Part of a small language model's weights: MLP 256 GELU, tied embeddings.
Each number is 128 + 24 x the weight over its row's rms, rounded and kept within 0 to 255. Layers, rows and columns count from 0. Numbers have three digits each. The size before them is the row's rms in percent of the matrix's.

# down: layer 8 MLP down (transposed), 256x64, rms 0.0885, rows 190-255, columns 0-63
# up: layer 8 MLP up, 256x64, rms 0.0879, rows 191-255, columns 0-63
down190 099:110155196070103138143121130145175109121105130106171118148125092145110122142155103130151103143143114113156134123097126110142137123125123139128118119144136134163122163082109118147112147054116115
up191 080:100130116095148139135150156134094153137099143068129129156182112102156134153094162153156084136094101114157137143126154144158148152134136097100119111147098143133118127141148110098113143078132121
down191 074:137072124129107117083152158102108141092127128123121114175139126121136103108146122119112177077128122135146149162103100162138154116112123114133100106113135155156122154119076138139124105146097182
up192 107:081099088111116174132098123083130148140123134116150105123127161148117121103155172093102111094152137104184139134130110148114149162096109137140145126090148167139135146143109114130152128122177120
down192 111:114145134130151100119106104147157123103148133128178176084141109103131139124130071147118150082156160134130167137145133103147103077097104146139098131100122131139146103138123120147140148139081159
up193 106:101097104114141122129070159088132135142130129104105117074115140137108101152130118146097118160093148109165149170129155129126146151154175113121124135143130070125161142109105130104174132123142136
down193 103:126100113151100125099153104163117138087116096171133150104129130099128139123130104115133187140110148135115106136159128158107156159112159154144110073124099134165098175122158112100144140097139133
up194 110:098147119160162147119142127074114164173132130118098134130130153158087132133126104093114167128141103123148147123093102171128176130106141120151083101112098111154137142126128084119129100119147095
down194 116:098122123137143134152147132147114093097148167132136108157144079145170124097117128128178128121103114131170131125135165184148121135091121112085175107113105168163124108125128155097123114116147116
up195 098:141070110133143142150118106067111142182117119144139146126117089141162126142130148163123105125112157118155168134153111128151099117128140119159088112092142116161129123120135120108195110125127096
down195 114:106104143085092143142091152151127088118195111157129099101121130144110109131169143108128094120136135167137113152119137120116120124153107144110107136142098126174077165151155150097125129113158126
up196 114:134168117134205138137131123112132104137113085106110135170148147152129103127137124126112118121158135124087099151118143110121138168162151117112147154148129152114115078122143079089170159121116109
down196 114:103134120135105078099192122128129143119120145095143163072130098117133131155105136132107147155071159182118134155113121120128109085101157116147138135144153142131155121133125094100155115143126134
up197 115:112133151158146176143149088161116163173107123113126081126157106117118110138117101153127114109111092097125125137169093106103159101114122128130087137103117147171140154150145104134161148167115109
down197 141:131146151119161171181120124098094127148145105080150111095155122173137103146118132134131116102107135096113114103158129092107108112113100137127150122102111146082130150164168165129124155112094134
up198 093:139118090143160143121158100094118122107099108135126127122179145120121157126155126088158082129138163145083141133166132116143119143143122129126177115150165133089115132124130095157069164137109110
down198 084:151138102113125148118115121133137101111164120106114129112121149141140150100107106132111187104114122122124111157068131122128158121138142124160066102128125101163141115167077123108189106120142153
up199 105:127147143116134167168126134090077152118126134084105153118130117184116158153158112135138090104131116108115161144133096105157107182140150101113151094122139156153102112125123099094103123143130108
down199 104:136164196135157096116134125097129121167141112142120150088121118123106132093091128143162113128175166090141115146129098112141074130136103086138094164107129150110130133129097118125144111141117148
up200 095:145165140109150141099117141081135125161096099163129107119132118099132159127150152140108096121143143123120153117133132105154098110130092120097120107076196094147089085135142129131132128152161153
down200 078:146126144143099149137145118154119125122119147112122160116126128138105110158158108141143163156116152113112073137090153142124105101125123137112141137116073173144160106096114081067170145100127102
up201 101:130162124141125164136137121148101087144092125123109091138117130117110133181151157133156126129050146136152149113109130102151151121100143126103096128104137116165159086083153136118127153163114125
down201 096:130175094135100111139130132137132119138136113112121124143147139153148092115130097174095130140166098117151134169140086134135147145128102154137099131076091131084129127201142120131101108121157105
up202 106:145128093157100116162109122091110114172143128150159151149124147119138155123073136109109130103105129129144133141168127128075134106095147130097134098084154130158143081141117122102173145119155147
down202 101:166128120141148150127183148151097150132122102150132141125112111163145097111111175104112115117172144111070101122097148150104143127152148163120072117130146104125147115123170131107131162116119155
up203 101:130112114173138103093078120145113138131145098125125124109158100126121134156091133093085117121122123119117116144157168097169155114169141133103111122084132123162152154099141097108169151154131093
down203 104:126167116162138124119116132135175110123110123129132140142100140158136150138155171073105095144167128126158166137138147087162137112140109130127121088144138118165128109050108136123142114113095129
up204 107:135149144104157133107119119143107129201188112148147075123108144104131121164073104145127127123111125106114128137129116145137150111089140139145102121061124139099139110126114132129121170135159124
down204 115:099123108135130118100158160125149124120139179132105172120099103112114123134086067137152144091130170101137160152135139096133108138115074162106156090145106153136121161130158107115123129121134139
up205 096:104128124149143123126137129140145129149123141126122123106152136180135096198107142139153127114082132154106124127162112141140167129126112108109133135103114133102136105139162117049158156126071105
down205 089:134112147114121081139144117113135145120127124085145091165168131084113142136187134133138102144141119146125136125125126160163102119110155122166140109118141175129117072107092128111107168168154117
up206 104:144135088107200119134103070103085132132122092121105134147137123156095177116147124085116120126128137125127118128152138133175142145109129128147141118095126110196126098153137117130117138143136103
down206 132:108136124117086127146081172127117131115119114141114125121133139109124107142122117118155129135137108106147134157117130164143121180095148141078130122095161179159074120159084158098158125148112092
up207 092:146152126102127137134131108163103120121116130134143120122123169107144144100153129102120099087108127158117123085139150118149140168133141119104145069097161164126137109108142166174141164060140134
down207 082:153100104136114132092160154152126123100132150140106167123105091129146104102063130157121167127100129108120103176124109121135140099172126163101139142127105156120124112128134175128127073130131105
up208 080:119114144065125121153132164118140147141094137168157136149121171080134124078146107133111125148097139128109134136123156127173121141139145111075152158158114145150139129171117144143107138141094091
down208 081:116154103179122136096134119145167094109164115113125148096129089186161102151116150125168113114151110153171121125118113103101144101140115142108115115132143115107144128099139127136144121078151179
up209 101:134141125138121141102129146111105068158126118135120137111119118129076134151094115146149137179137116122085152117139121110136147130075150121186113100113147111145104093107144125091149156170159099
down209 105:117131102178124149146116148140161161140150133122096100137114143150134138154167106118126201174145136110101150115098103128122135063124100104105126125154160120128121161100104099141158141124120127
up210 093:124155144123159167092145130164080081148141133141162132123110150110119155121145100137142137135114144098144121136114168084169114144124150082107128105118123122137188087092119151105109149137135109
down210 089:095103166134096098165111142129111171126148141145131100123148107145086108126149146141121110115119182117111104131123103203105137136157133122128138103143105134136100154167169108106155137162114118
up211 107:131095111132169108106113140142112109139142132126142159181080176154098137142138110137108123137115107140132125149126120164114149133083124124148073123083165142115172126144091086123146100120153110
down211 102:094148151164121103115132149126082142132165191162126122108178140179157099104131137113103124120162114115112090129117098066128103156164127156126149125120112136112122136128121128098132129111121112
up212 096:129143127134162104150145124126178088147138146102134107135090112097145155114112168088091141097103157139122110126123122154173083158141120125157102165122156106139142092127161143104163128093128115
down212 088:126135144142125160139096140131071157122134143128140155152176139160121054134113123123148108179152073132150114120158093118099135143092152116091162117134134113119116119133126133129079116137129137
up213 113:129136131131118150136174095106087155121066117116123147136133120168111099115139128129134133160131145145173163141119105095140156188084142102094143065136158126141118102121125142117129109124112120
down213 092:099117136094172132128091192159170142143118157123116133098125097080120141115108138123077155121157129123115128148141152142111113088166110126133110172111125115072122137122146136123108143142114156
up214 089:149085140129142162141128153159116121153094094168112096128097117112145120129102155144144155105100112089107177133104118124156141155119157127095118092152180114146126107145140096118131167086133113
down214 095:158136086115118125082132107133146105077132134098145185145126163081127125149134127141145108127148105164124099136124174169140139143116090152113144149117104141103138158107136135103100109179141138
up215 100:120128120141139153163116130137114126150140159162150122084134150175081106092088156113094101114123133136164149122097105127126129138130161102146154128095071128098178107143115109160102141109123122
down215 096:127140116069122124098145117145166136134076123120187139125175136140160139148148152135118160108118074130143102112117127112136117109082109106121106173144105112122161136145091141116122133125156166
up216 111:102132133126158140119086095118080132160161135112152116135165107159112114125156136123152114116132123170088118146135126102113117136162165055082138130129137108128155158157131113080133123118147108
down216 116:131096097080131123114121134118124131102109096154171134108176134092145172149120087148130155148128084167128163183152125103118121142123138141097133156143136152145098135123100100136135159115111160
up217 092:120096109132161139132147086091127123129146150141105111137122159138124102137150085135108121143125141149080141159106121122193100153114177087120111114126148087130128077119137155112160115138154162
down217 086:134146114122093123121118133138125133144136111124154159111171146081164144128100159122160138127137113133151102130164125110098114139151088177162091161130131181117099148162090113117108130143159082
up218 085:165111106146090146133112141059120144137124139116149101096094149152111111130148061116117129101121148074157132145129092122143151147138134136121161108156144135170144096107135107132154113131120161
down218 082:129121169138142123153104103126158143095146136187154154142145106136131142133104122115093128096127119154091153095106175121114099120093100131142121177160145124089134107103119125156113184148112135
up219 093:134114116145130189173125171112121119130142127137106115133108152126098067127091117158095124141101123165139168135097103149128125168127144135129092155141139132121161181152152116100141141110091126
down219 083:101148123141131123121116113114204091127069109108118142124099155136147152133118137104159142130191106123146117130116124133149159108102126131130140125115124149130200108148123098111132084119162134
up220 117:153102129154143145126133112134092153131148089157117129161117124166115147156141125110116059125112105110177149104146106112158155143114130140099099131107182163167128091156097105133147122117130139
down220 148:167108113119155139111091101114126137129108144155145150130163140152172189092124105059117132131144125128151112137137121099146131109115120157088157129110115101155105120130128146165144105130165171
up221 098:164098097138114126111152145117089111144132130132145142151122138123062144159108135107142130108149131166100132170142082149126126152113133082146147155103174095150079127143108101139122118120173127
down221 088:116168142121155167114132102069136135162122111123136132157096116106160117088133122131150116116137135084111160127107130158179118095151114136104138129119095129094183123080144155152116105123110146
up222 093:136093136123151128144123150106141175161152092146149114090112121138107094152085100150125108112121130111132164149197115137144172120101111096134106118095149151142144112183130141118157136138107140
down222 130:119085196099165110159138131130111162168125158122187106116125138137086135136136119103092120117100121126112126135139105092172158124129160103114107097112127116130131131148084142108118133166141135
up223 088:119133093126114140143122115123130154139146114121127119131177176170153134130118081116137090153151143109108150141138140121125109141093135109117082152074120142124123154136174111161109164140126059
down223 095:137105067098119138149080105130130108110157133107103184091095139099137164142144144133178161154124134136142146137156158094127114140143109145119131157155158161114108119108150117130164109116113150
up224 113:160114110132129158112135118129090116163140136129136154121124093152110175079174151142122123127121137084152146153123113139106120119132143137163162115097167095111138127122069118121116165096182125
down224 117:080146120119101127138173136127154122134133104104146153162129175129106102167079134124163095141092124146149098140132157175177109142160145111120132114108099152103095151143140109094121115126121135
up225 100:102141124143146138140144118113109132128140105143097112066123103170138147117119129114141172108102101108101160107100134098191108180141119116097167117122153118151156118145145122090146164131140155
down225 109:136109127138132103168146145116111146125156114145088149074142156105104111132106134124146167101139139109105154141115133124101094131161157122141085170094081139114152168145138104115105178117152152
up226 086:135107142140139121133144132169137066167079116112130117145176111078134118087132111132148112147150159126119104155105131103174126133145147133125100169139122123116123108139117091169109135088163108
down226 080:114127133110110122128091163091120161079153155119152139150079120121126091144154174135108065130118087120125128110137111149109160148113084134159140095147155128139130126085111146114145121156137139
up227 104:111110126113104193117098155143117143156150095153123099077149142099087149111109101142155151157106103100091155115117078148134134159126151088131113114111123151137110138127162145128139113137141156
down227 096:128143102161134120138156129142159133122137136069139134120132116165132107126114109117106160146167110124145099064125194153093137149118138122107122138135128126126142082147127139129087100133155068
up228 101:137097127120114178129125145134085125148153152108122152135129083147116150146153128141124102110131126101146125150109090130098144114142125152102117122089094153129128127169177123131170184106152070
down228 102:157066157152148162129114118090134141117140135124086132084156112126167123183130145190133130117163115121143103107128138116099138115129102128149135091120120135090153092132127121156121142117100096
up229 105:172170098157141119109123129146109148140115115133109113135137105126062150173104131126122111157134100115156121132142099106144146164094165107151127112131134142094166136082086099098144112139093129
down229 095:117168132101118112165119128120159162112141178102123102161145141154119100106135146102145076151159148120096127132129123154132105115122118123101127162110135124156140062164100192123119123124129131
up230 122:129124135127179113118147086144140162154070124133142130136093102148118093120125146157146092151090115120149118159155144089134160167137134125140128067082137134124128139133117133103126173148099112
down230 141:139091152117159069116113083109097108149141166114099121114124125120104089133130150132146121142112129148129111144147156123164153096114103164140132151140128166128198138135131156123071137134114132
up231 101:137104098132140121094115146160122153134163123141101087153115095139097113135102173149128131120106123080154137140103111178124168142124120090130070100109173166139164132153122124130148121143136134
down231 105:165127087099109118143134108155118128089093124108148117114127155154145137178150103087115089139156121137100140101119155108064157143135165120104127147168139104137119106134100102131149143146135165
up232 097:114144149134178140138123106138135123189146112068155132140143131134120147145126099130100145129092087118098152121128139080141135162156125084147151095165076108139129125111107120088142116129144124
down232 081:121141114140108083118083174124122133103092141120163140167134147148181130167121137115163097139191105138123144160083154105116137084124142115111132149100140125114124126136162124131124123119153164
up233 123:087111109141164119116126133146111124154144126064157126106101123148124120120178149112158138139091167134147110137126100122149134184126141093138113122118142112145097111145149101082122156113181101
down233 161:050114136122133124135128164134106137147155124063149102105142132165085106149172173120141157143124157146105132124108120159134118114118123121120148072161127112119135155135138108163120133132155132
up234 114:134116090143106170134118125123061147120114107093123098117174140145097102137124127115152158130128131094134139129150095167142146118139144123138099112116149143139140137158192079115156161136167133
down234 104:132123131130128134111135156126160073111144139178053138142177141072119146152123118121131150101132176109109158165100141124098138101110130116106144115095112132154110120110094145114117141120129142
up235 115:089123153149119148106110097070107135155132103097114129170174135146099137128082146086098153137153109132138138144136121117169166143105130112150148129104128123155111169094102112108157132124137095
down235 121:166091176107144172120174135147116135085130087121094139108128093162128083129152091151158130142086135110140153136138102129152156139132109127144143114138104158134141117099144130121106110169098145
up236 100:158152169139141127129135106119101102159121147150102142127103142163145116096142114097122089097118117174107090124072112139121126134163120127132096146099147160141155119115137100148111098100183098
down236 089:099105065146115147141128132128106113106096103102138154126126111117120114130103182120114168192109117105097183129155104092131121157118149116150124106133157137131091134135134146130153164136102150
up237 095:109157133109090127124106160132149145137136148133106147114129136118122095162123116172106148151089124073119138094108150143143119147104101147149104128080117093147174124093154130122183173141117107
down237 078:107118146170144114111124114116069106107121127144126078162113104159100115106142156129131136113169163115168142139112111067119152144104188125162127116144101128113124139123129136150082120126117109
up238 081:117107093144120093170143135145141123193133132091124099101107120159135105154148162101118130153091138105129149150096159113157111113081129138082113130119142118147121070147110111147135127163136122
down238 069:102134138150092141092134118114141130080121129136149149190123140138153134142119129187169117111126125143138099144109098113137112120131125119136126121133104092099143181157149082128155130065155144
up239 103:154110138150128193129129083121154147161138101107134124109110131142126144145130137164120127153070162135132105111147106062127158138168116139182112104125119153127119111112126111076129138119117122
down239 100:126118120118158109146098138143099123105141158108144112100120093134118068128178103132102147132101093125116158125175109141147122170116143172142145166110117155148125107096104121156113102178108120
up240 101:167124139139141107109102130115122141149142101120158136136134126149123178183176122119095150131103135139109132133132103117076139155135168081094147117088167082118136131126095093091123133128147133
down240 111:089152115112126151131121074137109152154154108107122107149122106118148143118128090124058116169096153118114139149126129204138124124122132175152154103147109127132090130106129162142138130144148126
up241 108:131160146121098175130107118151107153140091133111119114137147145126093132157108138159077141160105130096066174132114112130136143148113143104114129127077158103161088111134138130126142102164105122
down241 118:138111129136145125142087130167119136094103134113110128153115111136115108116127167105095146160129116117139124072117170139116199161149102105119180146133115130116131157138112171138084109100106144
up242 086:124166110126122128115121150152107132140118166125153141095107153091075091166104099121110104098128148116123113153122125165116149154112113114133157117109087135133128131132136133139140107042155167
down242 070:158112117145094120098141120089141149149139125143134098149136099135174149111126170125154159113122105160109149117143115094090120123124143148118094168148163114107112068142129148091094153163127096
up243 102:135121095133130147113106113092052147163133153129138098163121097178116148156101126143100164084124126150100161104140125127135170133113138111110145148101149107140122108155146113152165101123145134
down243 103:143096091155119103110147126158151090152092141110149121169125142114131142149131122158114157135103132145079118073119156136149152095122146126139149086168152143149149168115161092100124104112147117
up244 099:126110119118097152130116142157101103140130125119115124136103141163075164129137113131123125099100130136154163112137075106089158163091160107086152148162162174131118118126117140104148121093167135
down244 099:147114137133131127134092143123095161122131123140104111130139152125141182109115115104123157137126177134125091160125098121104125135140162091144146104148105066129074157179127115145186130128129124
up245 080:129099079140079120165131128135152110093110132107174133148132136078135117141151138149123154181081126120132156136147096152132136121139160128074137117107113134086121115161127139178136123131145106
down245 090:157147148123141119082131142107085141158145143122104127132133129165149125118116160089142105081158140104098099120117141097140121126082095156182124160147151091142107155113151137100117139100090136
up246 086:180115088094093140148104112120127166159193121138143131120141144136131138063113167126156103104128156093127164100131158134136116133163101137118152150155150123121153109113139140095111137134121110
down246 074:104145158155087103108163121131128114080085129115164103132127129148150138151116129172141177130163116126108155141116093138119090090118128076115149122125123157150108144148137086144111133090108153
up247 117:097140130156118156134130104153107137160119106175113111116132111183130112114082103124122133095168137135110157077091150101157148151103114112160129100093116154176153099114151125098130128128129131
down247 127:117116076176144142111125106155136141158120119128091128099124114121132122141105146146100156150125141157184115110122173129093117135112152138133092089128080125128129154130107158153096111117188103
up248 097:145136129153145120125104094128092069131145118120118096131162148133157105121131139106150111139115151087067117200147092118130135140128147088126111133107139160142113114157155100112134146096152153
down248 102:100127085208126126134154147167158091163148166107128140108164120136104108122135112121120121147163161162096112144104136142102093106113138144099127102132103134098133091128152124116122132126163147
up249 084:136123079134120151158105151126162151105126160127164143106136126113167149126144089113097103193095130097108153122112132156160129140135126175098113109142124119133106108124115184140092113111152111
down249 087:109123184119154128120140146136107098139143069131097131131110139107142107136114156152109174093162121127171113144140107070106116116104112088147161155117152152111117159113160091144130143145124115
up250 098:135121121159139078105143101148110123141108180149147096112126099137063131158159120109138123098138123121137148144110113129115110132098184121138161106141166091120151140108129126105147174133162095
down250 094:119142108120141157133099098116104108095123112112086094148144146173140131084115103139127144140136120113107146164156169108097152187144085121140112151170143110154092103133126129163148110126123159
up251 099:126115115160131151120082085162125143146117126128147117143146081157107122125095170118091128104126099137117172123145118076138170168121108108117114131130104159135153145099128089162158158106106135
down251 097:112105090101098143178121144153110117109144146172129118132135151082120099157149149126134124122113123107119119159139110122158126113122138155134195171132093125130077149120135129140086069129120119
up252 110:137059135128140151137143106084099092116133110112101130122116102147138153143129150165138072109114137153131125161117110114109120136158148141146069142101176130142129120134144093131154134163146086
down252 121:129161102173132125121073120132121100140130147170107152091112141106117145111089149123120150114123130109169141158095154110147154114169144101136117120129132106114157095082119097165091130168149139
up253 099:106135115150145113107121123124182142202151101165122127107114091171109166119092155110141150168116115098141108116104109105112168175143117146156141108110093134128134149128123115108108141121118146
down253 096:126114129143052093158098121128142130094122133112115126108139144134116142125088100134089142110124119177132115147142123149129096128135173082147100075145098158128153150142102134155125121136162093
up254 097:095140136126110135106149163125049107152123150102090152156154160118076104158136099103094146135133111131136111121126091132139126168101147127174137117115129133141120104151138105130139143126181113
down254 100:122120101134117101145125112158205118096126114121142106127120101137150168107142129146144095074141155135111149117127179115078126131135129132131111144130136134140126089117100080105160095111118169
up255 091:100163105086140122109117147144111125152158145093185135103155106121122091152129125112124143106126153159141110134153148116126148120137124091111139128070112088168148134156158164165104167127130106
down255 087:129112136152153164134151179110118136114137109153141147149141129145115141127118153145128116134127117135130084123133117105151115059128122145092124119152109102068091145132168140128161115055134159